config.toml
lr = 0.00178
beta1 = 0.95
decay_shape = "sqrt"
final_lr_fraction = 0.0
Each number is 128 + 32 x the weight over its row's rms, rounded and kept within 0 to 255. Layers, rows and columns count from 0. Numbers have three digits each. The size before them is the row's rms in percent of the matrix's.

# layer 8 attention value, 256x256, rms 0.0839, rows 182-236, columns 0-127
110:081113092147163149111104133120095132153110141093083118161128122124047186074119138181135125168134154125169123122162132134122157090054114079050155058136084064134145108138146118141122132142140132123156121171098106149155147182192091067153095101085134137107158093135131088130150111139065126136118151122120111097094141132125167157177206112109102157026150154171150157136154134086134138155180
095:134095135092079134161132099178124199120096194117068128052140139149100145135090104135190124135032148133124151119093062120138139072145088113103167159092122120104170098184126107206111113172127142083110188116151170103124133126155100128150140107149154116120191183086145125098095101158182126120130055165143103175142136125154124123126122097110083033126076111145097148115074146136118120112088
103:174113095171135113117105110102137131110132134154147130127152160148142112132147121134086129130147124070078163126184083149088104117091108185137109118128174140123105113196076103142102241057121138152087092143158120137085139117102126163135133136124109131145096136166211136203104176063143150165097154116115149138067121116118204072131118141102080121153121123111121163123163159173123130190128
104:097152134111140111118142108080092100059168159131176126135102126170148165143089114149167127165101157101104198120163125138137112168115059163182140158144126131120098169121084138093092130055147113132149164164136122223169138126038154152119132114117182188103122150101154157101168076105136121160147150143164172087102120134135103088123090124103123066133176113150091064144160138163085154141168
101:120103178137086115114175145101148100111117140189093167109141100159171128134118143097167142153079159170139131171145110128152143109115107090059186158129061058153142114139126167169149101089123111112048141120102081032151156111175065137113123130169109132116126129142100181125135119173082173134127145153089123093111133096134171084141088083087112086122116116129106077115108100105179123104154
099:110143094094138119144155132138074103144117107124110103111139112109143145118161137179166090155123178175189129137087185129067116116123086118129126111062134127128136125113163112119147153154162040089121152212127116088125133122133095170153099121088142209155063170143127096139125146135079159111141102101131152078115128117157155178158133097155171098047188121204091111158120144156156180092144
108:137121096079058138076143069110138099077170085145109151157112092159128155175114133169131141031161162131127125091094117165108128162111086136139104119111111076122140164189147153136079074127045171090111144179149109086125138112035127156147109101091142146150170194104160108171162110169078163132111167163148099065153133173135087113124112120156088085097161119127123115131166130162138090163085
105:100164113150140100038142157116174146117123068143076146124134132069179122115213128147138098083180115109167115111143130139154127098095173169148093095116125095135153139159172183145158059182070121096092119155140109098125186092131115122113097131127143133197132080181132115154199155074121126119103089200127139107130140094121144114077144144118149131071130152122130086119147154142150140146152
120:130160094172132105138110102122110080172137067102154133124134190120151100133111137123123158134072135123193118110111138126079101173202072150100164102097105114126112149105117128125151165210126130158135154077148092159074157152131139171086128146067114067193112141133165156107098089149082156155058085127147095138117133124128062150124096146141133073110083109133152071135083120096095134082114
110:094142149073081109099090135129122064207133102098167129150103104135164162127185156133156103068115138132131098117173103153040107120133103126170097152117127135131129112116121126088060131150109122133196112111148200096146073113121098142124142110096165181193146178104091071173113123094074116164144151100128213065188119132072148174115107141138129164100175129107151129138092137125089100183143
114:163136107175111168151122112151202132137143110144104102154134091107056103127094131092142113112122110165134115179041148140162106164044170136128157139154117151145130143141166101128151092210127138113075072186092139106143096130122130148143133119135081052116178068096168116111154122142088172124126219160112136066144124146162081135167117166126129081125073112153078155157166111140123130079047
112:113163139098142136203124117086143174181115154146115118176143107100121128088171129133087157157122121110148171116154088111167137129074043060121131149089177160118126117130137110096095104089097182145114118095174067158116067204119154199125156098108140168153136132122091063109107126135151088147114117145079166153069123083090149107129100094129096105162150167149135168105156112170105142157122
100:096109061113142083122121179157178152087141097177108135117114118147149071095120114112107116147189097190115086107069115162140074156149165116119105125125097081131096112102110136072112107093140164131072111160135068191120148194126143173100135153186124046066177126197114125158157135103082191124151148146203109149137122169161115121139144157161147154186091162113086092112121102122120154097094
120:088090159148121146165150162124167155116122182183124109134121121140184132079156145096138137162186160068087113145125117114112105100096148129073125129120162129128127083129126121099085136130136164154140096159181155200082130233128127106110145148107161087085107092144089099074113105155062159145128131176119121180116111118105152125121144094098093161106167151108055147118103116130170177132135
105:150117140115092108079108158178163167123138147158154150132151129078132088150034133102121143154116111138103205113141091129152097051104130097102110123120157106139132065180155115136074153081188141122065099132149192082153064133139144150126117120111155113138141153129138082158059137093114171135121156106171119107129122092125171086202081133117064106117187127129171139085159164160120106144136
113:081131115098107114183116129157180136125152135156102114082151060115109089157127131176143094136047136110116148119148124118092118116164107107118134104105107135111179127085151152165123159072183166069101090151066125146142140131201076104168100122115140158146096139110144087111169127203139135131149109138099099107175137155139126160185170113144113143100117138147096122134128131172104103092174
106:161147108144130079186129091156144115115094106125134130127144120095131131170212153157072118122108083104119141153184137124088121102175122088147134098110145224122182089152108127153120163080127113153132142138153118119125084178121073185141136141111114200158122125139122093085077120071204149137100114100135155172087103067113117129137173123087074105170124083160133077120049122063114104145163
103:145145165076132099105105163107145131126138141104149108138088114116081108112080135111118123167152111116148116108172142128093115108159115149112152123143141129127100094099066129113134149158173123169096138080141103104152175122124172175146134164096160173104180160137120130118083097169111117157166071136188094128136129187209110125145131126104092166167064097110127154107137109110131199144113
110:186115102147118108173158148113148196082076153127159108091126125118126119131107120105115112097183114105132169179109142145197107124067154170100129155093155109139154126130120097105148100089137167100054204124156111102114168152125130123132155155169137065103093127158152146072077103135127134124168126175156116138125125087094138138076101105150128133179078123156030182141069141158121109131123
094:078138150158087162120144092060169096203149134135146151142067081113183129093192128140102048132097138150102078132114112145182144142119103091099117099122101053121103136095141139142156155165059199125091146145146108096152088068161165216078115090121123128157162162162086163144185128136080181126111164158085081156125147104121129101123190186176170169137039149132091124113155085129146150117100
092:110133174141141123166147123114138091068145135132046156151156115102159116129157130144134127150154172134144153103156178105147165098119116148142120116103128109112149116201085144220147116180074127105096114143094134058119102123138109122122129100144111104167154126062148129076163093184142109112137103149089103094172133107132058140176176111088072138121094116119122231112084165083161170104138
098:135104152137137132162163133157085103090168126158106148191155116160178126109117149126112118171089179166132107126157159143121151154175129076112150110146112133150114128134076111174094113096131164086164106157129136168104115125154111124103139118174049139151101094144060113087172103158095143154108130143095138106147125098100143115210180128064115003178150107166150144113167092106139118115174
106:128152105150069104121126113108138151147070109140101105171128122073190109139136137144099087126169106080116106158097160131082079147112103113115140189094158110131165112154189116081159164142142128094192166168139155137117202148185141090171109113047077151120070099202114136146130150095151108096100103135113121171147137104139165148103155115181142115089195103171113098145113098175188162092193
108:122187092159101122132146134154193141170095195142100116073123089094126123157180141103097068114091092134048107157111096133118123104186132165181094133065174137097106134138125105163140170106147129134136088112118104093113164109142101157167141138093159144097126158166119093073078149073155065130130108140105159168113124115214147092122164133167072163109102133128115175109139090173128119145080
107:135174148207132103148128100128139106137112116136052131105118122085047148148134105136156115034145108103153129184109116102116121147130162115129143054058145143095094114117198130155185193161161166163083147149196069133158122136142127176126112160118145140105172155087170116146134157066166122112144135084102133144134117140152083125177134114094104138108108105137106117129126162121123201131087
105:114091096107125094138122207124191212150134166172115109167116103110108104132063108133116086148109117158127176146050149144161104154155141161179108113093086109143083143150196104128098158135156133112124128099164077153177137063099142152103114153148146085113091105158127150080117098093139153113127140127110149152121137162148134171102151177177146083093148140144102097111148110122137168075089
105:072162111154214133130111109156044119125106160124078122176077161198146126151113158135129106133123129186142076101140158131083167158174122085133123119109108078125148133157165114149122129136062086104145128134077055148131142162133174161145117140173099102143166168175109173116128116142071137119122126162146120149120122177115111070087092171112172083111104089105103059095181139139091132164093
118:153126095176145097142081096141157067100164068099102131156165120145105080173133137089092115158105141145128106136122144120174116084111190072130158108145160115135133123130192118128169168130143093111129086189113158065125162099153115175151105154130202109158064077146141095136175129176108139149133144141110080137070131096161131081152106156102129076136084131116078117139157131159163133168070
096:078095149167110174137126148125141160093158148166149134108130131183079171127100116089166147094148157125118133148107113153107142098122176123112132119043092090120101133111138143145105147136093189128085161162172132138217136107104136124075144113199129123119195090126144172168183132141080188092135151185105106145115132144116094107119085156079144089135172126090099116103178126131151158161052
094:165144130118120144133129082113133072190075092111153122176114133150168123121183175110092094102159070117179098119157155157074137181145096161132130172160151142140160109152100113087128177080113150137138096100114170118130137185178148125178142094115071144118171139128068150166073143115139068139153153095130158110171122132071128145182191143131099212143106099156171148150071102075135146117164
105:136137120133155122144116147152148163130098119123140116069150144098129099141139127130165122122085106147223182132072159112089117133138056128095171158092161187116139088148142089112139131113166066151103113140113157130133183184068162198140134130083136099089157137072224128188091159081153157145113098117165156125138117111142090095167068085143116085102128101091067100144101135142171120083083
099:152085103121149100137123180081188094166109132170179116131183095094097173099143124137098190113147186100113173163145148110091151119119156164158080076102123108135084102140124171126081156123133173127133127095142123104108065156141049065108144110128145166168118073119142150164114133169079150140124162107121101099144131119078137160134187178141125156103191169108160148124093114089121048054079
112:112128076148077112078107183116215112146146127160140123151186062047152079138109122165140152107126142167104127125155134112120090139095143137161126126118172154145098174151119153079114149123154079121110139120154101148058120083121169154132127103148083119133071058176185148162200160118141108170107146134145126082096130102180148123135089151128160095118161124135185099124136094180147109079137
104:136117102098100100121103106126187154112146151193100128113083145127125119119137127104158170111176108074058112111167113094119133094160173159121086201166114147138148090122148152142060207123145136114110119144106141117107073125137106130142139123083196107066101164085118185117105089217119098111163165113145126125164127113212109179158105105141076178119127157140085156153119194055096210165130
114:149112127092060132117113092129110126183165190100164137178099128093101073132152135160101151108146066119136128022153208130208166121174133075103109068206119078146139141093161132118105135087113144085176103057099155102086115104153112135166134120067075124101154111139096128153153100132189098125087078107167138115090133178141075167124151141134132122178140114164153116122137125162141163173131
106:102165066151117134128141078158111098117190136115110123152183136128153140168133126152117062097126126133110125116082156122132112108094092149119136090118133184118145157176134098108103158154113187115136122184156114210089133154070179164112121113044083145053097150125173053107181109140125152132078176144118109127139119155084098115136177125113073154113069105146129130134164114164129134156137
097:141095093109109155167141081163102093082160182111135140101102122115168180140137130167145139152122151124101156141165073072124190169155085146152112173168145109139081138133094144054085126112149144117138107147163189126178111161100099141096177144120122159094053146127124167163116100065059154139122108141087117164072102080167079111088127117167104138170170129111127056166124136114104137150111
109:119113148115176138134187144135093150175126141143163122109092150149110100096144140118072160109149159121167118147171117137092121119128144087089092114134148106125063051077118125125107137144146141121104107133134189112131063195180142112110157105184107183187178193146084123098070128157100160090172125084170100151179118132175168100174145122105159125101112142106104079105160148096114200094131
112:129118153094106143159102129127135112159144125096164101100134130198092102145173129147132126103121138139067114126086093115128141057125143150094171149095121110127181194121110144086104174084127122164113145227103110119158122125117113146162103113141208176130183177082092062099155115161113172102105128150142098124106120146158165087171110112132066178098152100135116174119062110156143142139142
106:133117058169110137161133136131105123145171115169111125098153071077092133107113112153175117156089111137124116147086116139123180192161130116155128135111068138138159159105183124100117189140200127105134088108195116141135166089106107165109147151137105119080152098116145174139192112129147126117110123129127103066193123124205110159195191166148192131193099126157087136161073082108108132083051
105:104137083139102132076122123126182127110090131111137137162116107148147171110145130148152178104137158141184148135162124131144107158126160093102113131129132093112095125126097137130164045119135142168118143138134156199140172154175172082114139098115141109098130140123142081116093176088134092118170091143213100175143128136124092164090124107118150137120137129114125129127154148124144082122147
103:077165091149150153086121122130159092127164107152203138171100155133109088162119149124081107065158107104172180097175173135150145122103182153112116064169105186127141148075188126172154191057160075098152120155158165158148122136079173106136121144108164187079110169141119146103177149142151137124147185077146063131146117105063149110105158106066118171108093085144114141138109155059128081156136
121:187138119131135130062162145119058084077101131043138153164132143094130117138153143137158102153230108122123104131139181161163116113190177168127125142175114126131117121164116110108148123173096135135130144107106133135122174151152097040104114107103155118134122098156106118109109085069131127131127075148193086078142126115165079158164123147126125177133135107151180111127126122155119179106166
116:081138084160173108133120141111091148169169143120157114033141161099149103114151127097101123171089124203111090097111137117095102149098058147125115159113143117114125133134133136116101095167119088166140060089085145161090203119121129124138105123082126094092145179148151103092136149129093137151144119111105125113085136123156103123159131129223143127119071191078145135141135114201109142144118
102:132113131156117132098133095089143145173110149124136113105120154111143137121111134081123146117160117103126107151174146158192117117179089152133089135131108076114124062084200170127098072111051128127108116155104143115168186135158092022153130153163186165143144111130038127157065133103128142117174058144133079144205133126124106117083156129162113108177177113091111125152160102149114071157155
116:144109068244093201124128090159085084119178134129117141140188152168126141163100127095125108116117135234085152083075182132140125176127112129188086091161096084106099235121112129101130102125093114134167083079134084138110135160120108153109099087038097103094108129142132141073093179120131119135121125105123102127072133173163131120177142157158178130128134110134167113139154089122110139111080
114:149185164079111165088102059126070117168156096102193118092103141152103111138137116128102117119160084117143101134099160139100129185109133143091144075146150152108155129062152112108192077176182124142148137149071127117142134155126175107135108128088121120144235145141141116141154164136128152099123146083170113166125134164108071111142119139114136145157072109106185139120079076158122116110150
106:111139190160123125092116124078191139168085110175150133120160131096121138111186144057090117069137089155130147128180191170123128092099093174138104163160095164131132112145084120132113114168076148166085105092106134079160168154147105102134156115138088138097158113110103095196111131037131098146156080166135162106133126134111131105132201143115078135152108139123128157138143066079121169168189
092:120113125138122178157098143166185141162105115085062121171096152126079103138054110113164132124125099144127127134112126102169172130150189072127163144117135120153151122104214108078172132147155084126109121164153112075123132119094151168142121152151096115122103055105107128140178098188129086098126095145071099135116130162151114146128147079128146125134135096175130174150088127108132118144099
095:104137177087081100134111183091144102156122147175131144191144084148177049128156143143157104137088115175116113125101138149136098141143148102135136102100088092130136170153151142158168105058087160118167146095115081107138097068155092165153107111149125143156144131160039131108127153166144124099092149109117147143076147145077143170089084158128149144109164113109211117068115078146182141100102
097:129118150128185102093134155105138188102109128208156148134109160155170133146199146094140122213035100166177192119180142124137170108124176077073147120146095179133118042108151108200174139144192076106131100087113177091166128125170148137130131145126100102140129132120080152027101144169139102100152124148103132161140138106084150153118149107104122072163079129143126145112127137073153153147147
108:181097108151140157169162123129122107110139144137129131066111129132100146145097141144095125150151140066131105182150094154088156202170118088127155186110134184145095128126123065166148154191145063123103141224172098082181134140162116149125139127162085138163149100156134192173131159137077123125150175105126123100160123100169098095194178135081130083204063081126143116143102101093145073105096
102:135081147145167102154127130070118115073133107140108120124119128150128149111147120142108180172155148101151103136096097111162131124111096077089155202116131058110131094187076172106106168073106150153148144170168132143137197088151117151156143119131182155080162128111151187135133122147171087100140134142132069167115131109191141110113149134130114141159131116093066121142128137098209160156100
101:085127140145074147132115082175127103115142140149107144210105044180132106175145171067150126081164167114122096087191160141106099119195161058157101127158126124125115143106104118150065059134064151104157112073114133095079136160127109150124135133107142153173077136132073101087106088195135119144154164149136127159101121107125143139150118106143122094116103154112092074110159115111084169184098
105:105124149086094135177070159209116194137140111062083139148126121155124107099137132129173092100165159154171147098162151155152104090166189085158142099086132127114070118080093109211126118198103158109115148059128142074109102094166075125099139136149147101174098121115132098096122140156143164131180084119107136154084133094121155173088093102148132091135066151096159159121120143096125155146124
# layer 8 attention output (transposed), 256x256, rms 0.0875, rows 182-235, columns 0-127
116:077128081113140158071116153071068103159127113124129104167077126158046123110117143148110138157126141142135153136132148113145161107099108128049172070133137064117139141180152178163170147127109083130146133124165079109150151103128135067167086124052092122138122141145110109152095158130142127156093179133155130143097110116102157147216138159132110130112147223080152124126140152076151147175183
094:138131177134088099201162112187139162124129127155109136102150135158139144144106100089170152152082163100101129126126116124161201102119133100114156135120126095119119108141201138129138100164115099121129128163128121101150105206128131082170188086143126090158137150075136194128147171116168163118165116189131080190105158144102084149161081094158110108093086133143086154191067123147149109097128
101:144070113171121095142150097133123075113078109127122127146112118151140151125134143164059117107174116107136125116127134112085103073067151184121121132109187126166189105168102127148063197146092146153126152145138159084058149105117122137085152125138174155135103163124165178174169186076161171118101175135106141173128107140140122108059116118132113155138175152167164115129174131184109176190184
103:030133159115138095193155129077119118089089156104182127107112106118119121036144108160158084094145158143125103151119109122144116136172114163204077163121109131147116097095053125099093127155141121168102142158080119157118115138097099162069144083133137191107129182115111135124151108126146070123150120143155127074096114141149089095136088081124169105122158103198146112176144111133106176142148
102:121087119092097130105143167129150108128137143176114165125108149173175133167169093104154088151139143186141098122094121110149115084133108107054159145182099091136173096133100110097089085168138122091110155189140126114146108136164140123121128166169086111097088179119098223161122133086117144124157155176088163080158139083132128065207121151137116199125136077161121107175088114097183111061141
097:138135102095188095180164112084112098141137144130135056132155147080146173136172115135176139142068079152157130117124100207071157134130137097157130109101111112126090129128147121122177131163074094065133099162143097098175151124143151104150089130092101216119104123158132137145102134087124174129130129091113135090138137119105111153120137108122124144090110159171095098139118137115117153131148
109:108116137107068129089132122114133095107134084119124141201111145144109160105122150130160138056158127155106135078118111127107163149121090138152097109201108108116131150152173151124084127188042145099143145144155122109166085124124109135160089110092106176124158160104146146189091146086063194103151113113134108069160159144187125063129101111167095147076156157139148111134108178125103106140122
105:100180101134102140089104174140069101140125154147099151157132156059120103129188126141122148081145133144104147117108132139146061148110147134132111129125120119152131094131201169117133140159102100063145124087147159150141134106138130166090050160146158116135121102172095121141139105125106126088090096094076145104147178081142137127119150142072141072086126178092120116075136184136122092147110
120:176089112126141128145150114116104107187136067124155131123151125156155144128101130081091103169104148103205112145105136150066127173130110162126100071160109158174157161184150089143138122142122162156068156159128108150095150124157079127110136173098125082166092097116171169063107055105128150180075125160169092127141101148140117111164087125139154068160134112197149098205135182162082081086127
113:115157172103107101121078106107126101152119098110161102149081092161118135115124173155137166113108087119166106148158063068083143101095137128136128158063125148127096163136112127135078117121092165102157128112134095085163100085145131149145133168081035186156148126127125102133050140139114135116122129096124143075116109146106147142092117197170122182085076158157169066103119114161067128176109
117:169105150158159182073090111096219122112173140125125082136123145132057124141074140072120091106111132151163150152120180173179105172130103137139188091185106117116121103076163130180126115155190149115070105142156161155118092124136153144167123088142125125123140080091172086114121139097095173126104163170135206075137144093169113097144118166101116123165098120132106152183071088077146111115114
112:082116093089150109174159145164123090127082133154118156111124143169120103105162132127122139097057146146095121122145142116138169115071091080144151120074146150079141178116133111095170146139149148184148117157132142129112089183126165147128182045105154144179136138079081146100097138138121151107154127170124122153089134185142092151057126070087131125141169146159154165093188091160110193165187
105:065076102128145122098122184124150147172104111143099132163148125066147135090154111075114107121194156125113116138119125183102095188174115137122090120161042101111119128122156153094137148039142177124097154150103125169108147150158134130083072124141167097132169111135126090145161102081077151095140131134168143140161087132189172107142200103125157136160154146113079136119119129096144132135109
120:124115099087120111122126161186109093120079210178152155058098089140164136088163160116138151129144161075141183177112145129119116189107180100120147094123161110105082062131141204109140115041096161117162103122140135181103148159154180123097151100085136092144169082104069068157157109096099157149139119166138081068106109133154152100128166080110064162098198110121082176134133127123174176111145
104:145106171090137081169157150134147147108136156107129152125100119134168127113102095104161175105161083150138154130138160086138128101095149117133102099083157162125142080127152105124103161154141126129138129143144189117153103137127154100128103111165147114131096150103117159130115187131110176140127140088187117180088083175139131178151104136115098143113105125135142145107122123121116192140114
111:083116132135072126152134101106157150149141134170180123124167049117147129125125152089118066171063102118152175094147087192155172069174084135115133090171111098148120147102135194123109075134142131129085055136142090114150100133164095107164133137103048198120088173105174133149131090134179125117176113191127135125135108110092095110199176150142092155104113196178129166178107161149094137097172
099:149089082169108088168162072150104108113124129163113124100125093156159107162182165120068160114116118125097141142163138156056095087101149139180167124081127157125165192113087111135194132100117129164090148168129132151105129120088092112110183107151168163151179119109168153070099120126196139124136112114173160152078072117083093150110153129118123081101146080140129093128155124130138134164152
103:103080168074135124160101191142139105132190084099140118160139096177119145158092135108115135166216129086129118146182117109109186105150139192161108107114147155142083081093092100152174085093149151132037143102135068115138163143169106143150101114155125100180166118159144124101137104138140118146200090149157109172098095148140176114145112098162150114214158128150115144158146121153119180116134
109:177110139134116099176144186170195150101099129147127143068155127113170106135116119149086113091128181164146114182068158163181099074084074155101160170092126101123130130113182112127100082054151101111111153192131121126062123180127136139086134126190154097118167119108142109114147111102120187116203109178109115126145143103131078101095069106171119150124100110077094164111110126161156140139108
095:066117120121096159080090121126130059172133116132126105215088128101171094114177112133128099147103139138148128145098065151182101125104068177108088172143109098128171158133130110128167181142150193109140161166170136103151109144145178213093105178100107068128135151135081139154135078134093169133111127192123150135175191088178156113112174172153134108150132155107077102076161164140111116136106
092:138175166105105174167114136126117102104142113158145128158177122160147128200137083118133127121174129142078154136093148154159168121148142120172180153142121062110148067189156154172085114179166098127118118143104132107135129151118125174104150127161119136156135142075177128094139120115128144110130115190127110110143136129139108153174120103117109062107088125109112227046099146141145138104166
104:139142115141115139194146114126101103144140144146143179147133146176170136093123164128113085165112173123126102100090167146126141141182162088151136110161086113156097125169043103117063116118134109155159071159117147139164104160123159179090200129111117139127079177106138148127130119105129158093137153129146155085129107141150085151222132179097141093124178077222129157139166109090140135087184
103:182114106130112138123184103101132102145117155145087122131112102058206126118161161119127137120088094121165123158096157151062095123092145119152162148099160126118092134136149061093173117101046145098146072146158128151121139112151202100156138075087061125118147117198125131136106067136164134141143143096107123143134138123139133129111160105118087112072176091102117074107159107107102124072150
110:134150123130061104154146131192186072161134151149109133115179114105146136154115178117104126132097138109099136138118070120128187081145147153148138159080170119099113104059146092140124195086157152129132079147110122059117113141158145121135161108138107117114100157167129114105168115121156087135172111129106205188095140091130124077081121129136097107088125176136096137115135114189111138119128
106:155186146118146101124106082124120069113164112147086119096127135094086117168151116058107101065120108115102094125116129133080099178114194131180142090122120143109127112099161125154235203103153138125088149144180136094163161116150087136138085124114187125163156151067142128115163117081151110122143147104094165107136138132097120104106131091109116087153103107088103147127106159146136148176125
109:116129132141145095176122193102202139146147140165106119151087066024144177116093100121117123104104174138147146155117158127126131145162084131165060106099083143149104079123179050118119205111149197140118126152100090156152147076106107116150097161177167103110132111154097142106157063094100105142119158112152150146127152113133121167174101146139162083144112108068115129137147116133100155133094
108:055149091194200127114050162151068154139064061129062132196101177159108136149123137172140090143126206118128159164155102121087168189124107115160122140156082111123133136154120104133145201133127122131126132178045071163140112151143158118141105182117108085152133133119108140152101146166123110148091140136160148123119117143158095087106115139095173078141159096145130086121134189100083062171118
118:159112091143100159124104138096153096098150081094115163174172110148151132169135147106078064158095152140156133117166160128159131114106107099164130060137200118164150160104152127129164137176126109116149113155129171129121159095136146145144114129134177114170078135071131115115139156147101122148127133125140162119126107071145070121124090173108143107126118097122096132137172129159122100195100
097:105178140153140146098020182114093129123084133127139123103065136068081146112129082129125133102171165133090143104108141129162105171132183115123093138124106136148151117139107193076180204126093148132132132138148161153142149141159117106114111120137184111128152099083133152200180128132079148079154172152107096096156177092142100099149119134135090137137164076143124162166080181110149117137087
092:161076116118134178079138082111111067165106080149126107129143132188186107127121175128125137149107074109140135135108130143088135129098124178125186167098128142112130221159086097171119124069095178154103101103122152143142136140132132098186178121129061148146202131178155120125060103166175144151171151114115165149110071145120146145074188153137119141110095137128157097066137085085099118111135
104:159055189133160102135186118141129163121119153146089138035143148104131128127170083099160129119090076159177161141122174168070162156080112094124168095114135172125145107105153092134191090194101126150103133191100150181127129149096080103142162061128156159130118100108165211110144151117107157147161100153129120168116119127106120147102089017084113129144117102149107165189082084143180146120108
099:198125077125134117070088189112127100133132160107178101092139079083098163150113131155075181131098115155108158160148136095108083121114115136084112068073126099114156132191160197097079143121132150095114172097147113155142130119122062082112109124143132144109158100146119157135102149100109155142127151125152110142148154124110164139155183233164125149126119139056192137099128126113093100105094
109:164101131140090121107164133076172104155164185122125123144146105058158135156177153104120135084117070146100155131166134132097104123134135113137096075108157157110125108145164138086101168130148122092135165083156071174101151117112153147099087074140152125127111142170113171118166100099132136112143098109137123106172164135146171106123117196086112137164157110147139153149138081137135175068099
105:128131088073092051137129094101146101059200136162178093109096104155127134142166133101174173132148138093110144141202083044151194114200152164132098164130109113103135096093138197125100159109119143131089115150115118132091127161117143087134108125121138131102165068125146125152153123148116104131154159124133102073138093173145120168095170096165119182124101101106102135121116105111049184139131
112:158098117150090183137185124089066118183183145147112162149107136152151098109134140123124160158152078142095123055191174084144190118139105119102072071195140149111122196104131088086078121065119150147176148105141090149158071110099135143185142152056145143115146103136115133121140031181128139118121097089130117196154114156132155155109168111100122117170166130103113085105164115160117165148128
106:081133113094106134091175077135079081116126163188145123162137138173137147100149148112137024138123110087110130087077147217119091132102123154142159029209116167113123165176157188117137154150111153148138129159174147119122111130096121168130139071083145148134116157109168082125121097104112182135078113170165110145136094129089113114080153087132058116136167149174130181131159123135152174164160
095:078087111107125122150152087135121130072122177133136147051115129130104157133146164179148113152158162120094144138141084084115120136134136149110133152183145121151147134134067168083154128109162117145131156130112146086142114110109127145093175093100128143073132128176074165140124158094120099127116096128127072158115068112158104119106116095193114183159150111094120067126143103145149112191120
108:122153099107184115169152119131063151151137151102176127095113125127106151099136156124132198151160114134124126169136072109138104137129153087137079132074097102072091097112088134119149117108118158096082125105083150134176141227144139069107114161166114126134139127162092126131084183164143159155169153102126110116145102160173153131110173112087172124132087164129119056113143122083122154165125
115:062096117099081131151105140156150106150070130128202092135145117136110113138134141110154103157150124136161154110070108135156224027135143157168157120083135118105159218081099184135175131150120123156103130167134091073129155121146128137139095031109123136156155139125155084137155124134155153117156126151178160082112098117081186095136124111169088190071167163147137148130097151104177137109125
104:129116122099109165138106112112136149129159154153085134066147109038114143117116118102058147170053142091104139121140094151127124146172083148114107133120101090107142186104189123116121191109223112108112139136156122107182166150088056124105145136079133095096132100137152140124171070119128142124158141135090110104157167092126166132195115197141151147191085092127086138146077031151132130145138
108:159139094137106130059114127126133100149124129117118151131174121141125103071202088067162177109137128129136171102161097165200090214121164114105085143153151110151090136153123167137142106074129102124158111074164155194103151176152190132147145140098156104125121131136101093120128140139165141154162101086137105174142098167146079119142132080111111123088135168085097156129103159111153122125149
099:074170109131114143054149108149107152111198156169188117134097095110120048076136153099129148116122129157188147095143105112169098075102128165124140104117122133103118168096169082174127134075151141113109143147137116180115167134068078137119109188125154134085158155133111094167156142177092127178155141131150079085081069115063125071140144160118105106108124146098138140099165147073092107215111
119:176139109111114149111137156091059064157128124069143122117154127108140106102104098137125118163251144118123123124106157159153092151186177190108112149123121136139121080184121098144140147111120085160117117099128106088150109122161149100080090098138185091153125083145132079081144063111206135151140159078165112136131107088145122152201129103128149107122133117120165064073123117146151128081094
110:099131128145157124125150107090091176159130120095106142095131171138115190132109116124135120158071114101142139093142120140147151149074091166073152136168110114130150144148145178103120147153147101125159123082107132102116127146128173168115123143077075111109109171155118079119129124118114141140111110145116130159113151138167090171071150103103107095179080194156107095184123154179123150132148
102:168145093175109173068091128119124143129152144109107129096104096127106149152114114168113161144088171139118119096170154090201088167118159183121052146120129086120131117129118157097109099133082106108172145132146150160163121166131167141152106100148126115091177132161062098093113084146152133128172058113117093119167150120147120114106110144122139145144157088053125056144156156142099072111142
114:139088120144094189082162160088123134160127133121138129126153162159089137088093135083156098098134101132104149074092107117121108213135090135098086113212105128077118174168134082097100193138152159145170102139135138101157143176149079149114118107042108142060087131176110109130137123093106107177090094121115116142092128128129162129178137121141134071157122134131100083167134106138122134117122
116:144134138082142164115131071132085169185122149081135103143145171141099096101101103108143141129160077132162051124100131154077155155145146146140148139130143175092130171085112063192176023134128151125129133109160116131160118126142123145175094144064119070168165091158150092090140127194083158112149115158165175164132144153121170101104175093094124108160153164123139094092123137115115078080123
105:146130197192119148075110153163132094145149111148106105074086086187110137136156126182111139128148090170089140094054166079126125126054159172109148177103093160124128099117086105109091087147130139166096126153115208126099142136103124168104190090206121131107178131173131128067124146121156116116169081152137184124128149113093122134115176130121140095168112118137132114112161116091101153124136
093:176152131116125203142117137156194136112131126141076115130138127139114099184065161091164131157121118144139146116172143077113175133150164063168179096109145104112071121091171062126234109099143108174136127153160081095168146118112126151165095076120133092156119060153116137109168097131107085120102112116100102106149156129074144121153075103144111157175184094118077173126132124114129078123119
093:108105107134115114109099191132110116202093120188117151195144097079207108143145091099137159119082134134143116117131142148145151139105112114100103135107126130123118185122126097105098186092122188114183111107167120158150102079170156141184109195115121094150126135099125124154091065139083130084165159112125160109094149123142105138142156195106097115052124112141164125107129112113121104058113
096:160130129133174094174092165157107139096145108199155148081135119165192100126161096116146192153073129145157161126142104125173176103154135084097148177122113130149093066099141062138165088112160099143122059157149138157136122190120133151130157219136134059132090118117123167089153190185091089098153152181092163160074150129117055186160157106096143076141092109113086143146163138095122119135168
107:149108124147159186114128065107149158080155145078152137076138158139138120180109168157085057147153160107114113126140127177077132146127141148130199178125142116134146145148076059170154145167147104152086137171125145106158163138151102102157151105142126142155155113143147184137130165109140186129173151122120150094166127135166156070152092177134152114165123088110169125135079099085145116125154
105:096077126120132184097119115099092122084108098114110159131132142103162162172192104104109153145120165111069118151133148122136124136100117133130122144121142026110162204155122207088149188143099134103150159159114167174113201144152123156115180071141159131145171144136118160143114122136147121113176125143102076166128139134173157155064100082124110129128124055035079183123133121085195173145149
104:124135114159047116107136167154112102157177114154103166174114074234143168121138163105141127097166198126120151111182093072130141146142103091146091112154114130092077114099113103117091098116094169143133092114104115144102102163156132124146184166127076155137127106093072121120107152128121128104189129126177106054112122085146065092174139130128130120108162100186095082125155124181050137157092